Each number is 200 + 30 x the weight over its row's rms, rounded and kept within 0 to 999. Layers, rows and columns count from 0. The size before them is the row's rms in percent of the matrix's.

# layer 2 MLP gate, 320x128, rms 0.101, rows 214-264, columns 0-63
097,176,225,219,207,223,195,189,180,229,195,151,238,185,174,152,220,224,192,139,172,194,232,187,211,174,163,167,199,181,255,206,209,228,202,187,135,207,247,205,184,213,219,197,153,177,210,290,263,181,158,235,159,199,166,218,229,199,195,194,179,206,219,255,174
101,258,231,201,215,196,210,192,210,230,239,187,209,162,267,171,187,210,189,161,152,228,214,256,265,140,191,194,156,202,188,162,214,194,188,231,190,162,225,155,181,190,205,214,200,201,290,258,149,223,182,207,163,149,215,191,170,218,180,182,148,212,197,218,173
124,216,203,191,208,231,218,225,175,216,182,226,194,186,210,169,176,195,181,179,247,194,233,218,194,98,151,134,208,241,192,164,198,258,137,197,203,198,182,138,202,220,187,205,198,189,246,209,200,179,169,232,160,195,165,186,195,174,188,146,178,164,196,249,179
069,177,166,199,163,168,207,211,239,216,230,207,224,213,212,220,132,173,164,209,190,249,206,215,220,203,198,241,231,163,183,210,228,196,236,232,162,211,181,208,219,221,239,210,203,244,187,190,194,214,136,246,220,211,226,176,259,214,180,184,252,213,192,207,197
092,196,230,181,216,179,180,173,183,208,159,202,195,197,201,169,193,229,192,212,199,216,270,214,223,142,240,168,217,226,207,159,189,174,241,196,199,166,216,180,201,219,201,227,241,200,196,237,136,186,153,212,159,176,214,163,182,264,141,240,180,228,175,192,141
073,207,239,190,218,240,178,220,219,136,213,189,141,211,170,207,222,229,147,177,201,197,184,177,204,183,189,223,205,202,196,217,150,162,192,157,249,225,220,196,220,206,186,183,257,156,201,195,175,157,176,169,205,223,178,217,158,180,187,232,175,187,193,114,269
101,222,224,222,170,204,175,175,190,250,182,219,212,186,189,157,203,184,247,201,188,204,226,227,228,195,186,204,197,183,177,160,231,207,225,256,151,178,260,202,179,209,240,88,236,202,152,218,197,211,157,201,196,204,250,213,174,252,213,190,186,268,212,218,187
085,215,201,244,175,185,192,140,192,209,218,164,170,149,158,149,211,217,253,197,197,201,211,227,178,204,202,156,224,187,249,203,175,191,140,210,174,165,225,213,144,170,148,162,192,152,181,233,218,172,215,191,219,197,161,217,192,238,196,199,261,186,188,220,220
099,211,185,169,229,239,220,175,186,185,148,226,205,267,213,213,188,158,202,246,224,192,220,128,256,193,171,236,202,197,157,200,197,208,268,248,185,236,238,196,210,200,269,204,199,194,146,176,244,205,175,173,203,243,235,222,216,212,181,148,192,262,176,239,225
101,231,258,209,236,156,200,246,194,153,152,195,190,215,211,200,161,184,204,214,164,263,218,196,263,186,227,217,198,209,225,201,197,216,245,176,197,226,243,168,175,241,206,178,190,191,197,218,182,175,245,188,204,173,216,180,252,199,176,193,201,234,182,179,186
100,209,176,236,219,191,209,153,201,184,207,179,213,125,217,135,244,260,236,184,260,247,163,245,214,244,204,205,168,169,201,195,217,218,189,172,217,225,193,176,178,179,154,209,229,199,201,173,195,200,201,193,203,162,256,227,145,265,194,166,203,268,191,194,308
094,264,204,250,239,229,136,190,194,211,247,187,189,154,167,228,213,208,219,175,220,197,201,200,215,193,205,139,208,161,254,241,216,173,171,193,140,199,203,225,186,196,185,174,162,189,177,246,222,202,191,173,212,253,241,210,205,211,222,217,228,194,184,207,250
118,218,251,166,214,195,223,224,216,210,225,163,190,205,164,206,228,197,158,184,182,205,190,245,193,153,180,170,172,187,232,182,159,193,216,168,203,217,191,192,196,227,212,201,206,209,146,198,223,182,179,253,172,140,188,185,237,150,196,195,162,156,177,166,122
092,219,192,181,228,171,215,205,206,264,223,176,206,180,227,191,174,196,211,234,245,230,138,187,243,168,215,215,175,220,196,209,201,166,136,204,213,161,188,139,134,150,211,232,206,211,181,224,229,182,224,199,189,108,205,153,230,194,167,235,175,221,194,141,160
081,210,162,257,138,197,209,176,177,205,146,188,185,151,236,183,180,251,122,186,230,210,187,215,239,168,160,186,239,154,187,180,212,223,229,201,194,215,220,201,197,179,190,206,186,232,281,220,201,193,155,226,180,221,222,182,140,206,219,197,248,219,189,190,246
121,193,185,179,217,199,252,231,225,172,199,239,197,198,258,182,166,181,223,241,217,246,209,185,219,192,247,216,196,224,174,177,216,212,178,206,268,176,165,154,231,135,157,256,284,186,189,208,141,186,203,150,193,202,220,187,222,167,164,185,201,231,190,170,204
114,187,203,219,214,217,220,245,213,189,204,182,190,195,210,254,208,213,200,161,234,195,162,204,157,139,200,167,219,178,197,167,213,216,213,172,203,217,139,187,216,232,196,205,181,186,270,161,207,160,210,165,239,233,149,214,199,202,199,180,228,207,193,190,140
120,190,166,218,222,190,183,211,207,189,182,237,254,186,228,192,180,202,150,216,247,213,192,201,273,226,220,224,194,285,157,249,156,205,225,206,186,154,213,221,179,210,256,225,194,249,240,206,248,189,130,206,153,193,202,191,246,249,213,161,227,185,214,235,220
095,151,187,217,197,163,172,186,207,204,237,183,167,179,178,214,192,216,244,170,251,200,190,144,220,279,207,157,200,223,259,203,222,192,157,151,198,177,167,197,140,211,195,177,186,167,254,146,243,211,193,207,219,203,148,206,190,196,204,227,185,208,198,180,203
092,165,193,238,235,186,147,218,184,245,225,213,209,241,160,205,198,229,181,168,202,190,209,160,214,207,208,188,205,165,190,144,193,210,177,119,207,172,137,226,188,218,203,175,180,157,251,196,203,174,199,186,201,206,148,207,165,150,209,206,215,190,180,246,157
091,273,166,302,214,192,185,188,176,230,197,219,228,176,179,179,193,226,167,177,195,254,197,218,195,220,233,171,172,224,233,239,225,219,196,173,227,162,164,192,186,124,173,181,195,182,210,243,209,218,182,198,177,193,220,207,172,275,210,203,178,185,198,184,235
101,246,181,137,165,209,189,170,202,199,177,188,220,229,233,181,179,141,221,242,217,240,203,193,244,199,179,209,194,162,198,188,217,138,248,226,161,213,267,158,208,175,206,179,244,179,182,229,188,226,225,190,220,232,264,186,186,212,181,173,221,255,185,156,221
076,183,155,260,209,205,146,166,245,197,202,188,210,211,157,200,188,226,168,156,222,204,123,232,200,226,231,161,229,198,193,215,203,201,134,152,206,218,194,241,187,183,136,143,157,190,226,213,234,212,224,210,213,204,139,219,180,138,184,217,230,196,201,209,207
091,188,166,189,167,223,201,193,199,185,155,205,195,155,208,219,186,178,187,200,200,222,206,249,240,171,264,240,219,158,141,173,183,204,249,206,199,210,222,211,228,185,168,232,184,175,196,266,190,217,200,251,186,135,226,185,181,195,210,230,233,212,205,218,224
088,202,161,203,184,231,186,201,211,202,210,180,187,172,171,305,198,235,165,129,225,169,204,227,164,162,164,179,203,232,225,201,191,205,199,129,205,191,173,209,214,166,213,231,180,210,221,158,235,191,190,236,182,177,159,188,206,191,227,227,203,204,186,158,178
091,249,221,204,152,198,180,218,263,205,222,153,225,212,191,215,198,227,162,165,204,213,169,272,200,176,208,157,147,172,273,171,166,183,177,158,209,185,135,197,250,204,219,223,164,198,230,223,171,231,204,226,218,155,166,163,191,198,198,175,165,175,195,140,210
102,185,256,230,255,104,225,235,204,203,248,176,181,219,203,147,212,191,227,180,166,169,228,206,138,189,162,147,170,254,135,177,200,222,190,191,190,191,171,196,203,182,186,192,250,211,241,226,202,180,190,182,161,178,188,186,212,182,198,184,161,154,174,187,141
080,187,186,261,216,227,196,179,192,212,238,192,192,214,160,214,221,254,201,172,274,197,205,205,183,195,186,119,160,172,243,215,249,201,137,123,180,184,188,203,215,158,193,174,210,206,229,175,241,148,170,196,227,190,188,204,198,176,221,217,232,157,151,223,199
119,176,153,218,189,172,174,197,257,165,198,220,185,219,250,195,129,132,255,235,222,226,222,198,208,230,263,207,217,214,150,197,201,151,198,232,228,152,206,170,244,187,206,210,176,193,208,209,182,224,262,227,213,198,251,171,273,179,202,204,240,219,206,185,206
105,308,234,239,217,202,233,235,180,187,187,186,204,189,228,204,219,190,201,166,217,181,190,204,252,204,183,148,143,220,217,202,142,236,194,146,176,195,188,187,207,216,182,189,174,220,214,182,194,107,203,177,197,155,162,186,191,182,187,181,169,211,201,217,183
089,203,244,194,261,244,246,223,197,206,193,201,229,221,243,218,190,229,219,146,200,204,240,187,222,214,164,180,136,158,230,174,185,227,160,223,189,222,169,174,198,209,168,234,202,190,245,213,196,173,149,218,195,210,179,173,224,189,182,171,190,183,196,237,223
117,216,214,195,209,161,169,240,141,170,211,201,204,258,196,221,219,134,245,213,163,182,186,127,168,228,245,241,226,191,191,201,207,160,211,196,200,140,239,235,150,216,187,190,207,193,186,194,193,203,231,181,258,233,233,232,177,184,204,227,237,243,181,222,161
099,215,161,174,213,212,199,254,224,200,217,204,192,209,210,300,139,177,156,195,126,202,235,222,159,198,245,188,211,219,178,236,181,161,203,211,254,164,184,180,180,162,196,253,231,180,214,129,138,213,269,201,216,189,209,170,215,156,187,186,171,276,189,158,126
105,190,249,208,204,218,224,263,207,192,194,197,239,143,192,213,211,248,121,191,153,174,201,199,217,132,180,209,215,217,228,170,100,222,184,149,226,221,198,198,180,180,185,230,221,216,265,158,179,202,201,234,160,150,177,190,181,167,227,190,183,185,231,204,147
099,185,212,220,191,195,187,164,231,267,235,232,199,229,186,188,205,198,193,217,133,200,172,179,203,216,254,183,188,182,212,196,210,276,182,199,227,192,203,209,215,159,156,172,224,179,152,151,209,207,222,186,203,181,220,176,199,245,186,195,194,185,201,164,185
085,193,240,158,190,230,247,209,172,221,168,181,272,243,196,209,169,200,205,242,179,154,243,208,221,203,167,175,213,219,179,218,203,228,270,212,219,231,238,199,257,233,229,194,220,198,185,197,186,216,232,195,197,199,220,231,223,266,196,183,210,261,212,185,214
101,192,148,143,235,215,181,242,191,187,206,234,104,245,219,187,162,211,248,236,201,215,203,170,190,215,212,281,236,218,184,220,214,178,183,191,209,182,247,148,221,164,186,191,251,191,171,153,192,191,244,204,187,233,264,221,181,133,179,151,194,242,195,167,210
089,228,176,213,270,177,203,203,209,197,223,195,181,204,194,151,245,208,213,215,206,231,204,133,196,166,182,226,173,249,183,235,207,202,142,227,198,199,209,182,169,216,212,267,195,210,235,242,202,180,137,146,171,208,150,257,197,202,217,204,180,135,170,183,272
108,180,217,210,182,241,218,159,228,179,199,184,141,176,197,247,149,263,222,220,209,253,222,187,215,183,202,244,204,159,186,175,154,176,218,204,264,194,210,205,243,180,176,196,183,186,178,202,194,190,191,237,190,187,182,223,203,206,198,160,239,189,208,179,259
105,163,174,204,185,203,117,178,156,193,193,218,212,284,165,213,219,180,206,177,214,151,220,155,231,248,207,197,236,196,220,232,204,207,185,224,158,187,243,222,164,222,200,139,179,209,155,219,268,197,194,196,240,233,280,235,212,186,209,211,256,258,227,202,167
106,192,199,162,209,211,225,213,253,235,223,194,210,186,235,207,177,182,188,262,152,198,230,243,169,202,249,194,195,206,158,188,189,197,186,197,239,177,198,177,240,128,142,280,235,190,191,204,165,218,229,174,216,182,190,187,190,206,197,189,232,245,207,174,200
103,219,204,172,205,189,233,179,219,203,175,215,135,177,240,204,144,218,274,217,205,228,200,182,197,197,226,214,186,230,173,247,187,219,171,232,224,170,167,171,186,190,141,188,224,139,231,180,183,199,185,255,199,231,194,201,198,169,184,152,189,185,210,208,203
094,290,241,158,192,197,183,191,214,182,157,175,249,184,199,192,227,194,204,139,276,221,206,226,208,213,186,200,215,197,174,153,219,176,224,224,205,227,187,189,229,222,202,248,209,203,228,199,180,216,181,167,209,198,187,241,224,216,192,152,215,234,210,201,215
097,199,211,164,237,217,187,299,217,109,110,204,216,212,263,196,189,150,184,161,178,214,189,178,184,174,210,215,259,183,166,240,256,145,194,218,189,261,196,195,217,225,217,196,170,202,195,190,182,174,233,211,226,189,205,193,212,192,179,196,206,250,203,208,224
113,274,216,241,253,168,185,211,223,192,148,240,184,261,216,203,215,235,154,158,231,190,177,168,274,192,182,195,193,156,185,204,226,198,204,165,140,224,216,199,224,235,230,159,181,182,228,249,189,168,149,215,216,185,192,201,176,225,187,186,249,224,212,254,246
096,227,276,194,300,142,190,197,200,223,222,135,170,140,223,186,237,199,193,225,218,157,194,215,177,206,175,135,188,256,252,176,176,189,220,185,177,217,219,173,206,227,153,187,219,225,187,212,174,190,231,207,181,199,211,153,234,232,187,186,194,159,190,147,182
082,188,224,161,187,228,273,194,185,209,202,190,186,169,235,194,176,189,177,185,201,244,190,186,201,206,195,189,202,225,209,238,218,202,199,217,195,253,208,188,192,142,200,212,251,246,282,182,249,237,154,219,179,216,129,177,211,262,193,168,182,181,191,165,170
089,215,245,209,205,229,212,204,171,207,222,236,232,219,215,211,156,216,251,124,165,201,221,161,178,216,177,201,196,223,211,246,216,285,199,224,116,168,240,192,182,223,212,172,199,216,148,235,221,207,176,192,154,230,174,180,238,197,173,200,203,162,181,206,165
091,279,163,240,211,224,220,200,195,182,172,177,158,213,203,175,209,166,169,249,189,186,217,185,248,158,184,205,187,173,225,145,178,163,199,210,124,183,227,195,158,158,221,210,132,201,190,231,209,186,194,221,138,154,207,185,169,182,226,231,174,212,215,150,225
099,185,143,204,207,198,194,195,211,166,187,170,147,202,210,243,144,238,146,135,202,257,219,202,228,199,215,245,195,183,217,218,191,201,215,191,208,233,200,186,195,186,202,229,214,203,191,178,193,215,138,261,239,148,208,184,212,195,194,177,212,208,171,151,190
106,176,198,176,170,209,232,244,230,193,217,200,197,200,201,190,150,178,173,184,152,268,170,184,250,108,253,216,217,184,160,179,202,218,216,190,225,191,188,167,222,188,198,155,202,234,199,195,145,200,226,257,212,155,164,134,219,142,210,220,203,197,187,208,205